Part of a small language model's weights: no biases in attention or MLP.
Each number is 500 + 40 x the weight over its row's rms, rounded and kept within 0 to 999. Layers, rows and columns count from 0. Numbers have three digits each. The size before them is the row's rms in percent of the matrix's.

# layer 12 MLP down (transposed), 384x192, rms 0.148, rows 343-383, columns 96-191
094:485485487454517436469543516509518521507503486438476576502482528512497478587538467518622518481449518503442481480482447483540509480550456526501554544442486491507450480468530513537536502505480460534475512505477534498499437484473454553573434488460479493545623493481480513438512459569493468426
103:498519367502507492472508519531491468583517490477495483531485509485517481518536519492512523539491560608504508530480506542523471543509514531482450522431446508551486426539493539483571491458500497487465508469483453506503452412422478494568485498517436550507498468472559454561486598448595490523
094:539461518523488485504554543578484469508521633467499458464542473462556521512555540446540531548454480454461504535510457500424506557522503493516512543473425464566378502600457530457475549505484524522539494434529446519482546493518556498478481510562575509504534437554550513511540454509517529465
099:587575458459514483520457499597575618508483510517494496468475481432455505473491447525497523457505371529545520583476441558522506530518514575495492439534493530411441511514475521462454514572453481452482488452467484526555516499498484510493479474483536460480490456517504443530486511464521484499
103:437440489504492537457554560572528501478553532537557423458524408535569476525513454491507473412445474514578571395487492494503507504508532528523519578526534501510521510447466465467532448495494560501503525589511461499523458585489499585437498530513500524491504477497490485544550586469475542457
100:552450595471556496419427525455470413594530455468455468453496505532504484532468486532557508516491492594567584524520487530470478376496571489565529508490573470488480475492429559533482503520486507514468546497523451485502524510486509489489543508514493464531514515458512492464498487471477519543
089:497450602401549509489475477488514506478589500527433503497502450451496509442464558470489468531502527485517477507411452530542476560433433507488585528512525415463457525482514481492562479494478450467531467448478433538456572526469559448480490499484521502482452444493465533480452495499559496455
105:483531544522517547551513477541537552481483571539465457465462492402501507437502483472453475469525508411460515470462510512523443521462556488538476464519485484481535486553471518539507490476507525457507424506457582539544602506565422612521501571566481495513526516438403514502556538495499494494
098:526463521516501503523544452502489474508511498420487461530508490536541485558461579540508597445462489485513520552504456600520593505502491586502464463475486537452443456522465480473558481527554553498471522509507506543456536551442480447527431485453556530542490550480533475537499479469514495471
110:566473548412470475489512491457462510480489471545504505517537570520508496513458597551529509422469508472550435593473512539438491504506529530517488517517531531496513554527472522524565477482480516604498478542543449519492494411556567462511472463484543479503416581525570454462597508492531502465
096:508522665439561462449521628490549548475435453442560508529527555445496501517429492525540513539539499477530483464440572453476523477502490493527506504512561460484485461492475543488612596532472525509495535544516524502560537535480575481469495501530532477556545497515536519507474466437433444474
104:483515552519503466493508445452492480544507474541552522471579428465561570481435460515538459506490555475536531502576511554504434464452496430556550577517450508510486503569546507454518487542463513486500470494465446510516500483509496498571425424496477570446519564489586431469451482530526496426
106:477536452500490574489484582533516481500555505443499489540523485468566485503503498573537432486468578412582473544537387534451483495502464497497558560410509518535446498541509480568514474476534525555455495516549497493522411537554459454461493554462542471505467533465530436517521453480512492559
099:518523526546543505494542496575453488542479555440460454517454505544568557498453449542506530578525426496534501461526474535499437584506508525537527499449480485509488504444410549470452548398517489511475468476524504539570456438551554456442519551483552517501456532473524468496456506427493505488
106:502450514444484608536513475545469488527477503493421505554529544468478527513506536511450504403574453541458465469436500465482546527569542543512496481527440494427496487516550479439521521434556461528524529445515562498551508533521478460504512495396557523458458564542511451516503500530467450520
103:483445483526538491530549493590467531461479549540503520489497519509442483528503456582527440446506461454459494587522455478433454484557482331483541518479504535486534494539480543518507470538505568479497540474514507468574453484521515507436556568515474520503569465513579586442454533494543543501
101:526489554537458491457495486439499519543475547480503585535538475463538510509515519566554486463467478541460504539467466534435476455498497427482496550441518441483520498503537409519427520486517455443521472456444497463447448483511487468535507573501491447469554544532527442504461530398539553519
103:470507563461533474527453552451552510499573526575529534512482469522438470496453540532553440534476486483518532508537492548498541436514564570400524523427480430511495479480491588500489479600479507517501485504464406494506539488490487484528532495497501404504516533403513555507497520575543508530
100:461496480458545546485488474492554497562535530440514545531507515539523502500514511493439473540538412532531520499478347498541494502532419461462550457508490545460484488469527608449508441501509564595483508444488548430575523464492471496437456556494436457497481485503490523485434465475505468511
102:433464572498449430479526529534494443503550511563487510513466470493518551464493522563520508524528450524503483518502493487512478448509483497531498411454471479468494480516428535571525497481497406540568456528475483487468462541466501538559525554520507470583536515508475540515524498522491503471
094:462523329452451449554469415526492492519421439504489520516478502550506383464470469514512491482506462489395447537444526491439551469466452448447524477561480531493504558510536531565488501464503517534538512533529545473521518477472464609495519485471503538487476514492491536483506533482538506514
095:412436509450509463509506572436495497518471458500528578547515482536542448504446511514481523459476565500519535468472528483536534540494559517524489498515463443495476462566391526497432467554529475535491521610556445515422454507483403519585507561463522522494560463449499519522508471508435486490
094:498501454483527518487461482461471503460440482501493469462476526500526520507573485532473504478468478536438483419512525545526504521529583540515482501513528396495464583552544593494543472494552489510498459547569568523513531559539467547502545447481534510519530486520427517506537544472534543495
095:525459386501560507482478508441493590523507435484510553464497496476530518458508535510452440490529502532496511505427532511469549461556518433454498487517521488460583501431492463497462484414516453436457528483464468424513416516564462534442488493534514504456493497471539500516491533429570468462
105:527508487434462587563567511570421499512583500573523613497521594553541501417514584527488512472494518499484407522569482437449538518430482508523558478495515525520483513469512546439444518462528462489514507561516532487514513598517547497508488467544472476509511506587490544510580542452506472522
098:537571408496498484517498454481518558492505435530514539413537433583558484458459424487410467532467494462506540504517458557474478520497510475447544548525489439520530549476500487450473447555449425472512487486507514499450482502479473509525553492502533489492573494523419494522451489512521491415
104:551486551488473579577563502478478496504506560480491527484573519430477528548524497444571406508523577569532535529479537474544521492551488431472410578464441497442498546474519484420451502567478464519512566464523501523512537489465501491527530478482488550424509505453521492487505470548503480476
107:484545630447479546482486555496529528515523542445521499534448464512483447452525499498519504461502518524493547520526502414522572513501538480503500452451530534483459486413498486495460480511425542546480475515470512549464472522487526514521559489487492482508567505482495481467491505548416499482
100:484551453450514490558428405492595523532494427546586537543476505461495529457548510491410460543519426489443499452513560531536513508534480462501514503540490494544531421483536566504508516431514509535474472519483527435538471472494530509484533518483394509534492486533470457532519475475519500487
100:528494528418503461523479527493464439508474483494437601482479539514473497486484453534516390439428440510457485463489547529563513508601481565385481528471480459444548522426514492537518517513472485513497497455454498482507468538456532545526485529428457523513467505405499514457464483508510523634
099:517488493548465500538517473436512476589543480533434410409508529471436566446507458545515491552526465450544566461511456470451504534503528414492467429490450482495485517542501533557465500540592433448531536461521473521431514494467492439491530446548518546530520489474446533502471549501484539498
101:462587559492550509474512489490467528502534497497413532458511525483439511494480516514559589496525524475504467530493442491435585472516469511489568459459494517471487578535453469442505481506496479499505476469534527493501500499466507554524468450500470503469512445514446552547488520537531573456
090:531555517493500550481527470481504510508509531467503528476448526483478430535431442539429456438515508501517530467490490522451563517528506467577553478486468491526453470441451474534490552511542549453503462546468517494588430477506503446486506501493505506486479479528457459450484523493579445561
103:485489470539519479605446495509525464525525440444551557462431481572566487550476449491458464513547460535504449537421442472533578461483472528539530456531482502522574560516526496506527499480504501467510467489504449532458547472500574538487508475483478493508519556465465490520538536465548536476
119:432459482512468465483453540472434523475496532502481543522499528491500538472544505455466496473502422480497499470421443471555464604477464484529595503532462484534478538461556509531449501542483549532477511443489523493473511608538501497447486448502525456516492457420505544533495445549507525448
095:540503629499504473534531507514483473505514531375515509499511511429530508497434551525522515396542475483549499534519459502524473462452505477521504525485461540444461432480445484508505528497452523475508424496472447524485500481536449505475498517438493554501506575454450378471466476526549514440
106:408564559486545466447479485518545524559532492450525543524462510423478489468467534533506521443470562511459511480547453581436538505505506488535469471468620477533541525514512486478505502435521587580542491480516511464546522529502504527502444451473494474507501502526464492427468478506505459491
099:543489491489515516448571463507495516467570460440487487569539532499504533473571507503417520453543506428568550430488521513532447536439565504489440536504482489563539493461525439464423483622515472539515501441519526487497483512502541500550465446549524514541517492520534478525499562556462459524
099:538561475436474560510462507522505399470565528484553507493535551510552496502482533532488514438503490471454481480458555526446538579488509479419562481521493519539543426532559536469551521556548556485503516412478510485529497514457550513458481483579503485537528501473487501438479565535495513512
107:530553486495503469475483490487514442551483587510497467499514471579580513469505475495507594455430403547514474474495477455513506511485439533502394520511452453505463498419463490478544510551513504517488513514510450532517485495527428517387456471556400437435486552477560542492585488534456508442
100:520437466534506545562497510492477440561488579541494482499472516514511459457517499495542464501560621479558555453466572552494464446540447571486578475519536504489472578479515438501539483467466523498482503518470476476523450500490519513506457526545548507388504441532475620575515513464600566519
# layer 12 MLP gate, 384x192, rms 0.213, rows 344-383, columns 96-191
102:494476495500475483553493524529529501509474517429548483550433515535480524554456581536505520519486523515523493509542462492506510467443521582526518464536473446489463475473510513525592468406499505535456515445445456551518496483557497481537546572505509462510491481449460563577612465493541510517
096:520504434515529411478496520477436531502530541558449501497592544519513523507495504477512449479468458526513511573513495554550481420482513430482497510469508477510484511543511493517538502476526564544543552571478463496516488582524435425501495584428550533496489481541491582569466466469535516515
094:492460480484499535558515598527442509596492565561453484489513424558511485503481586496532501582487522525484472496497459485428476539464453438514471504500415518466480517575515557560439488483566525503418576486497518518459500498478479448440492468484487545493473494464522540472447553475527430435
108:507583493538516512492522544465489509538523504487490580548455503470525581543507514481514502433536537476442522572470500503509477526406547433492516530511482485526537437623496480488540532495426421458546426547520503474478547460469584401516497514524562546456479361520475523531589508492517447509
106:526559542444527520518439538488509551561476555515528516548481476570513485585494558518524540459449527543475420518458462496515525492437411513502588480607416465466522528504518518564473513496473473469456478518551494523441519442482476468629525512468522544517506464459522518481480490529497566512
093:477539499509522568523555455552527520450514447504521454448514602467519515478498427478554422506499503497441504513489512523500518429492515486469517507514572504532508480563461557554532454426557471485480442456537457515538535457460575482445551504519431531411493495526481500455523493424539490498
106:656500498446532478505531464516538509477561448519560484473442521476472476513469451480517512502539486554559508530500517431504546495472468459502512452505543519465564496543568529525517469501461411413518496521504523506484448635519531441528478525490420568511532483539531433534489499565434504445
100:526545518459584479512471392542475424542476514472519516564585502481498540500497508461529523423520485434578516527532505485465550499451504589464490471521541567462461456492460495488413511538492465533503391475427503526447460506496505405453529493533473468486450540459573508489525518535491543493
115:487484521470496497463571476497563538496474456528474591490484445491524580566479518543494516539502476509491429466539409474492497501540483478492574469580468527504465567430520541515556458473497544523520560481490483516525373549439512502569510507520531513533503450506509516485434540500529450498
109:529494460444514517457505454503464524433488459497543542502537508499547520484432438510521520497517459498579534383464487415520509470549422527442560466491397538462451459509563531474441478484430438521436509553507553543550573567491580473481445529436492582441499438537560457533540541412476458474
105:506444424538531496501511513568546482502547504518564533533518480492555547518498536417532506533469506476540448455566536491495445492495494467493459384432513514536471477558464477455540468438506497475452436502481498529545560483489531552445421509424482508463532451527507404546488481475540540550
104:596478496497514465448514480553462492460479477565542531563470487533546472419546492475490478524524473498515478456507533463575531506522435544504527419494525522513519567501501530532541480451491496387504495431448419518493460500421531512536482556543514525493520452498466513493514552498462420503
095:580513592435465499522518449502538527495469498482412456589406484499448497548445476455564560495457486565574497544395509526510482516455561498505468441507476535429512488492479511441513431439456543480435494522563449430456463455536482462425512520484453499559515526526528520482484518552546505521
104:515484577549531506482545513484551490554551531551393531505515507464523497479468487492492488535571460516476527514430447464479518441484479519555471466576511561500450529456488506501449504531418534506579524487507531448539440518477417501488502533553496516522510466481491506455460582481477552488
097:449511503468457552495511461466539549474485515415447518477551570519508559537492550469537529513463497548506434474468497430492511479508551519496447482498525478492436496554487489547532586434535472436417461557447528565528478570528528585501523525487530399531483491436509494549444477456496438442
106:534488489533539453458496547367533446544500486462535509550526413465531493522492488497495529539463430600482546423444512477528504451520488506491492516449543450521523425519468480495509569446471486451480588493451388514510471543610470493535464494535568508451528543499508470551478585474484504526
103:574514521458486428575496482525567426567483477514479487483457496445508468492461492501518461548495488496475521490510532533486503515575529548470529487526535518565545484472545532475530558517439465516491474510475527509494496524531456471469471492582467453484611569482447511528447477479549520476
105:569541550538443477540519514531523490437506492572523448485510443526516513507529566500511468488494540558494497384542600492411485419468529511497513462499453492529540514511560464509481585530543485450473570502451508479489463506473503523487461477538464502539504486416543516521524501497574409393
102:531563462517563548502523518539492557497483485516527528474472449459418587495571546450465508477495504594386467518537481494533479528471503511564530486403500373478449544464482581464534547451522489497457476525514534614517538569466514557445442484573496538500549502516450482519527508530464468502
105:535479492524542523435496542445539475489522491519509514588597529542467409495470589479487503526502554497560511529509468535488427423476486543526465534538536521465524482484486531525469485537531455534488532556582524568545490500543564511495543489591475532432410518467533515469465432561498494454
084:505422487554518521480514500470500525546435412522502572481446520496568495468468526472453475524513551547509502514497523567533559488503418620506513523498495491478470547547487464495557495486519548504472517503491524505501502502466501414538515499492548542501533505524448438574486562543513533519
098:465522472502490476561460522519483408448529487517538547522492513514513536526562488462442558523539526520462507516484511538481389480484503450553461434504540522486471505491435589535422530532503523478453452518477414536498502519463478477523462539484489539465496557536437521513481521560452469474
093:471519506461477463507463508581527471493443512523521481446496501436553499461492551442488523475540495481581501459479432459444481525505472488475492566538476554526552506530535506459568465495457479510394490481551525528550559572456537488547493504476505510511530553486484459508532477407488493477
104:523482540457594473535554534439504506594495532568495520475497477503422531492519444528501499539459486561511502489554468479456497524525525482394539498501513509478480522557473464533462387424464480433508562407516501464501476510561525559468485509425514537546455496469487524493499547528555521492
103:551495496449497507537501516575584500473556505458480468484427566562504490493538552466495530518507548509567518457526498481467485497518487519516482478529442539466487477544546506594503495480476456526541512545508534517429537533471584548544498526478437463431509411480443544543493491431446496501
103:475450502510490450547476446486498457567487481489515451498533496493500596580529536545535513441463399449487559515445516498494520455487526540538522574468507586518461537453567507546459539507531496436487508442498398536537495542475538480447534435434495560510498523525542508455616441504468505426
108:598563541514496512506441455457473485465462491503525551530468522525467450463499559561537469518495468501430453518511569478500558512566564538492526500566483452512461511511533518542505492443516485502491453526522463467496471488500528529495547471467546498489491532537505522473570473517496499551
095:480512593431499444515451459467526484476653493526476484470454524477444512492389462539405494508419459454534534487499519498525444450517454471581533488494516475489504491432434566481462493555527475520513481507511536542480489493427448483507487499427492549477505519489593492479539440444533548448
106:532447462552506482497534521483496491526515460435541524494484537454503462480543545478555510471481424551472518410450463481515499472465528498586454508564444565503552491510480542543483513524510419506511490482493545507534537525483560513509520448518500414494516474443526455469531512525516526531
093:501563508517504518415467462526465510552525494535544474524461570547483457499471460435542493536559570536471477520479468463471561480491513481451440416535546571500494490477534501449460515520437475465592471494434507532455521514496527498558531497462489455484524454434586453505481537504502525408
107:416500475535493514450520455499545527481536519509505489491456472532523497452515507460425488505534465513545509500451458446502475505534457533496533498504534523570499529532547542485469481483462532519536560431522535459486468481472501466567470550494526468459528469532489524479429513452464587489
090:539528465485460476513513497573565579528548526424431450481487555518576531499497521505532458545411472561415510512469446527534456413480566499453514459512529419536434511492571524465531501459483516476468535450429533443503509523505509509462417478484487439522579478491464490494538519518530482489
110:474516431485497524539499495554554460547567532458524545523502471504500524480504488475518510648557489519466483456431494487463438531528450556534505471517464574569483562485485524494544513562505577509415471509473483520502506487482516521431504502564549440443499490463589526490447496541505498541
111:489442567497563478509456561421503533560448448493627460519460521473519502522522489469535460460480556541504416488488515556479436564469540478524497500505547559495584502449521532490457535515501490501518526524509460513465532459464469445453476549513491471468473448530526483608459468530486515498
105:520533544524534466460527529457440486461409498487521424512514466552502490501484449476522449495433555582452463509536477508467531498491500529480480537529528522513481490445485580485614555500540493503480493493487449429462473439491557487461484475529523580499529438454526526548446493440500493509
103:486503499522508465538553508502483565536500422475477548504498491474437516479511551496429414471422513554443490485545521510496531499477504553508477489530432551571462441538497571533481548536439500535561528471469443434524533509441422527510484582551474402439495505488544506522477505520493475503
098:517587553439458525534491506501473433547518487524490431518566522537545579556503461422454523519487412503505456458516470492459423536539496513429478517566459523527493475537524505478513455512590448493522460470529491436528563555532527484544446464465490526529470455567488525492562507470484514511
096:560514562457568477562485467530499567520488507513533526540468486555480533509528461493508513534439510557565515534528485455492469494525468533501477549468435557491509467498529510396484517503485493464539444439496548455439521501417507557466473542535549478446559467490561473477450488528406486485
102:500549499495607557546515490509498442584541459487544490478435555517580464504490475514526492473472502514427560500519496517493465471419569443475501554462454463479459570517551536610495428498479503496529511456478526456489489412500502514545551508511561441468517439470559451484389485489526435539
097:558493513545543450518450495536505533478437514614514512511428544562603517475452513438481465435452549530459547517503469466517461471550495469426452455501486475463518457514460560530506583524600484536467503478503502446539515509443534565503493499542523548454449487522476514485455557448436531516
# layer 12 MLP up, 384x192, rms 0.223, rows 344-383, columns 96-191
102:490477529471492527511427468529456524531489376443494522491522558482479480473475470575527436546459526548529477535504487433470493473426504517538538579512410453509558446488558484520477427489428470580486463497495464522552420551460526545513491479514506568552547468530407477444515543534510548460
097:576528545485466454465527460461519464470524538487427488397556525503496537520442453440471473461461468452519472465418474414484459535514600503520530492470503504445500456487496467564475548540562465498484562502518516436540571510542483516545502479536557508451500581511523438496502555544462497521
098:556489511520476536521514507534514485500486413525465462462514537445529497525419461450434447501511545443535482505455475535472462574571484421473471476506448474466466531541519504455482479458490511556486529502491572396481539559489522531562464517515564541491491585485540490490519475500518444518
110:461510480534495496565531547527589510501484491514537532470556481479564523560578511508585457478518538493583538498557430554520480446487381453492531512478457525506495482525510506566516525528451530500509511535492497463460451423493499441519487549492580568457438551482400523579467593560499437487
101:558527483399491482530530522514452417498480449490472468502500530503485412467438472488368496430542498542502477508464562498523519462508538500514445506485485467486507505524430474536489538465483550466576544439489469530535485555443461507478510532509479533510481509535499546447463514523486453464
091:511511508519493472474461506458509476530477539411529550525453479553520491507503449483472479491535531441496529519480482451486518518430502467498590425456543560492532528462485543509535550494486578543543440491578573483542512417513548522476464498506509578474485448501463461495443517487410506470
101:495453502466515464441558496465510548536492552450525477500483543503507508522444511466531487545562471517516540522428571506547512484561469542488530474495478507552503474538413497473537537446555472627495511538436467558427469451566560512516497476470486500494550435508581594458534479504547556583
098:489526501516511456544503589606472460500562468517514478504480571526526422461483557567483482513548465508550440505411506527467444507575448542560509454499458465530450524502503532501502491462431561545529482494570533477507536552655456467522424482488518545471399478566438432544497523496532494540
107:499519497472480459431519529491582567481477500513502487445575460438501514528623439501457511499511495481523459549532496510454521474450507470475567428482526547541471470470485523483507482501459517487488516514542527539542485510445556474493503503517515486486471473507501464506564514475546467445
101:477500552503465480535482474520493459481507471565435512538441499520512431502485473495467450494454512564448498615418506546431515490458519520487548469523482500524566523482570491542501620501468542503507476454550459534502536486436442530496537493441443523522509501538483534465517528504449539414
100:509453597525503565549417529460458482510538407523451510468544619466481511539472499499486524493540481552551470502484531553423557449528466525503525531528447515545530497494488468478533535504446486521493552490480554503551536459485491495494451554434493560469528478519513528516495450561488469489
103:488527502486461552534496522512457482452424526497509461495488472558478556524498533501520544441525453496529459442484514452439525552511483486496484481438476483569474615560544467581426471448541569492470495543451458410518559516483488504465429540472528518461451570567607515492510460521549529568
098:454533572549469457468547466535531512592451454451536526494502462578498535567476497442586526456448473527487449516614527496510509490548478465487532524388518484470486525427515429450502513519487540426577529486500473528458557497511489480476476532492497524505456548496507482529505531536473471476
105:541459474532518508418510474481451547472546473503478502531483541494523466615488504491455499465511484502572503504417502523477579489497504486468541472488518493550496457490535468548535485533536586584483535505392468418499526480469431455462527524533592554493501511449517473456505520496504512481
099:585599455486531485483533419500485515466510519519526470419488521529521459514474514560551535506469526524514533438452510468521516489464499479426472582493508472471491461549475491462523572457473493516499492439478475514531487423464516502426539529527472487526502501420516480561513547523474491547
095:460520535514456473514523474391484437541438591469506561472533451413506594499390498463521491500498475494555471528577464497564495498540567512563515503450567449498556510555496472506519556516561479521467518462547508480499487519511502524491567513481506518557528508520492518522520431495482635502
105:474533584475530565437413483488538460490524477472515492505512514443482552510461451483484483509554592478523543510442512513485496565571496465527534540559494540431531470530472474573500487519527502515535447519544500584508514503543460546519493493512482517508492440455492511521491514416492518531
099:450484569500509539526487481455488514505492624491478528474437517555445511503506482498468573515502570486485495482474542422524434525495443472463439470474553590507497482418468482457559503513522454549559508560528455537486420518507487480543495422450529519539507514452461517446480515513476474546
104:500442431498444473519536479509490511499484504566458472473545527507522528471534453492528531606464531497504427535511497510575517512517488561510469443506483479547533562485470491491546496403562515494499455572523473456502520521426518528460530502449539523575450473528503524452562451441523464515
104:487566555459574462468457493428460523481451516533478483426517553542463455502477514500517553529524499515560536537522507474551460487523486505489448532469540495487518487505554512470463472500560462509446573477557518453491488507572493520473519541538515484426509480500506465432579479550474542400
094:504454477548528552459547478480528543498481545523557523418505510555493500513558510458496506476509496492473518543570528406525518448582491551511513528522514505493458478527534503514578515468429579478509484531467382518506522481521484508583491437510511498441529544494559551466580462488466493531
099:482496534518479478479460511546490499571494484494499565529425570561473489479516428544532512487527572515528500513469529492430493475502447446450540512507497542548461483469552453576381530502515483462557535503531480537441480541520530516514470576487510593421540554508462459487535464493403521460
098:497580445556435476473479556553475504471562450477444561541528490480523538505504522521475480524483528536499495511503532473445479539536534515455521462573423556461514588440454521468438502477486441498478461573435514503531530480439482479538519557433645482514475503467482480495560493545523491464
100:493373480516473515541543544493439486529523429513464456504480500481527563558548489600486451503490516513480487513485388479512527529561530532397539452574539522525499519520541445514479582469527540460515505507495481497503426477425502484480500441453466488456520499526477515492532472505469464560
100:479471492514524548483456507487451545549472512430413455508541489488490451491539451527535486446438510489556496512505474546489528461439516533423527474571482554609530515473446561458469467511447483524533486482535570554468502544451561494488539484541511579500516529448463587483410590524516536529
106:483473532544471500462513462464513597464543579474549517472491451482479540468527581507569538539558522514481566557443459486509477439446468477483523512516441500466541511477508553499452507494520495470529567492534508498514542497468604554576499541466452381452464471460526490468481454560476475533
108:506467533535511523451559516504511485475551506512443534496472519520540465480595455500447496512481400506526520498452451517488562513501524530497572512522486472475473503509518594523480564514487485511515474496450424485533483559451555528463517480479547493530501567508476441422509616400518584506
093:475569437491517465468466554546533439547582484475588510491477571483516520495463548555512504471486512488515430497551469493439552426487451536439525486466515503494564513493500449518464488460478552484496473480526490556514499452457498538505480515435464558538464525418491470499541457516527510516
102:484550574515448516498519391436464535508486546396531532487511528470477488476544460509538529502486479515477559405494508504461451614528487523436569526511458485474459451535518519503492549552516592535515548540480516553572511423542457453558454476503483506476505468480515468440414491503484504469
095:529495513448561490482531513586489454476534571501529490490554466498486524474443422561523442452470461446539462486522463447511470511516567552584466514474450459467536544487446535522523499489540483525454476514529464435479492533466474455529529501525385555515507512489457506496410464527432542462
104:475452500487487481488549494462496515474607446522481492506479479458471526499504519559489477527507529509477499476516442502433457550421463427536551433511532535473507478516382449535547485518388507578485510529540483407482504495496510474462447501499513446472458521501510426546497552493430470499
091:497500512446490518457492519510506496540450474477521512493515503542467548463468536425563523496429498510587482498516529491442445483517510461432498516514494528457530539465492546470538535532503500572505477582494506489482542490463539490455490376491495487556447508453554506540491484490490483527
102:505418549542461538443517469494482510453473445532493487533507413526543511522520511495509565472574551552584520528510477559483566446553531535521483556526406535535492491456500467490499520481437435459507528469462451497517494543495483416478455526486481476466516496459539491492552534462576472514
115:524496468498488500487507486552421454557547487539508496413521524491513472498520514557493535491505431462514458510455499435499509465533527486603486523454362469470501456482521542565497483503458571492563520466520501506466476491459458523502458509496551559479536534572490500475594495460461524484
100:467436489556497443539475513563440492564498491480521652508443477445528484535501539477448527550521477480422448537564533467520585457514502433497461520506438467507525507518488474552502533537497463509467525453490496487521501457556504511540477502514442579471547486483465506502444600493607492546
106:578601506468510493483476486482537514407472501520512460432461469496485467500501469492489508540498458523491559470517482462484508377524518465513507476458528539543477552443562533530491543451427491535456525488482504512412445535487452449490507519480505516482452573607485528565451453542524508503
099:367524466494520546476521469496541528516531503491542541533428552447534466434467454506507468513458522546513502493521513475467555506453541487469569467489459567489452483538510525555610560444502482476477516471529526568518478505452435528518452497523481522548447482507505473523543501517513511449
099:527492475517420518506520488448531522489437478580459547539450516480501490516571545573515507529543530560526553523378505495509505504477540465490601485489449485524529532514468503479471524537509459531424531509422461490511425527491479434553485518496489441479497545510434492410466526518557564509
103:455503427515542524425535541493558479460508481509471503515545564503465483550492458473392488544499480500565558581446512452508503523420533507573452521544548572497512448513446460500439509486524450475476532533538460509500488518479540529491465475477455512487507517393470508486492516489459536472
096:419503539531549554412500494418488483472492519474509478556527539503417550512522491518502480528443532466437533510544536549517481440448472453557542497537531498437471506536470522484467547496507574536546411442579434528463516475481458542474494535494492513483505500489547459520533552536438530489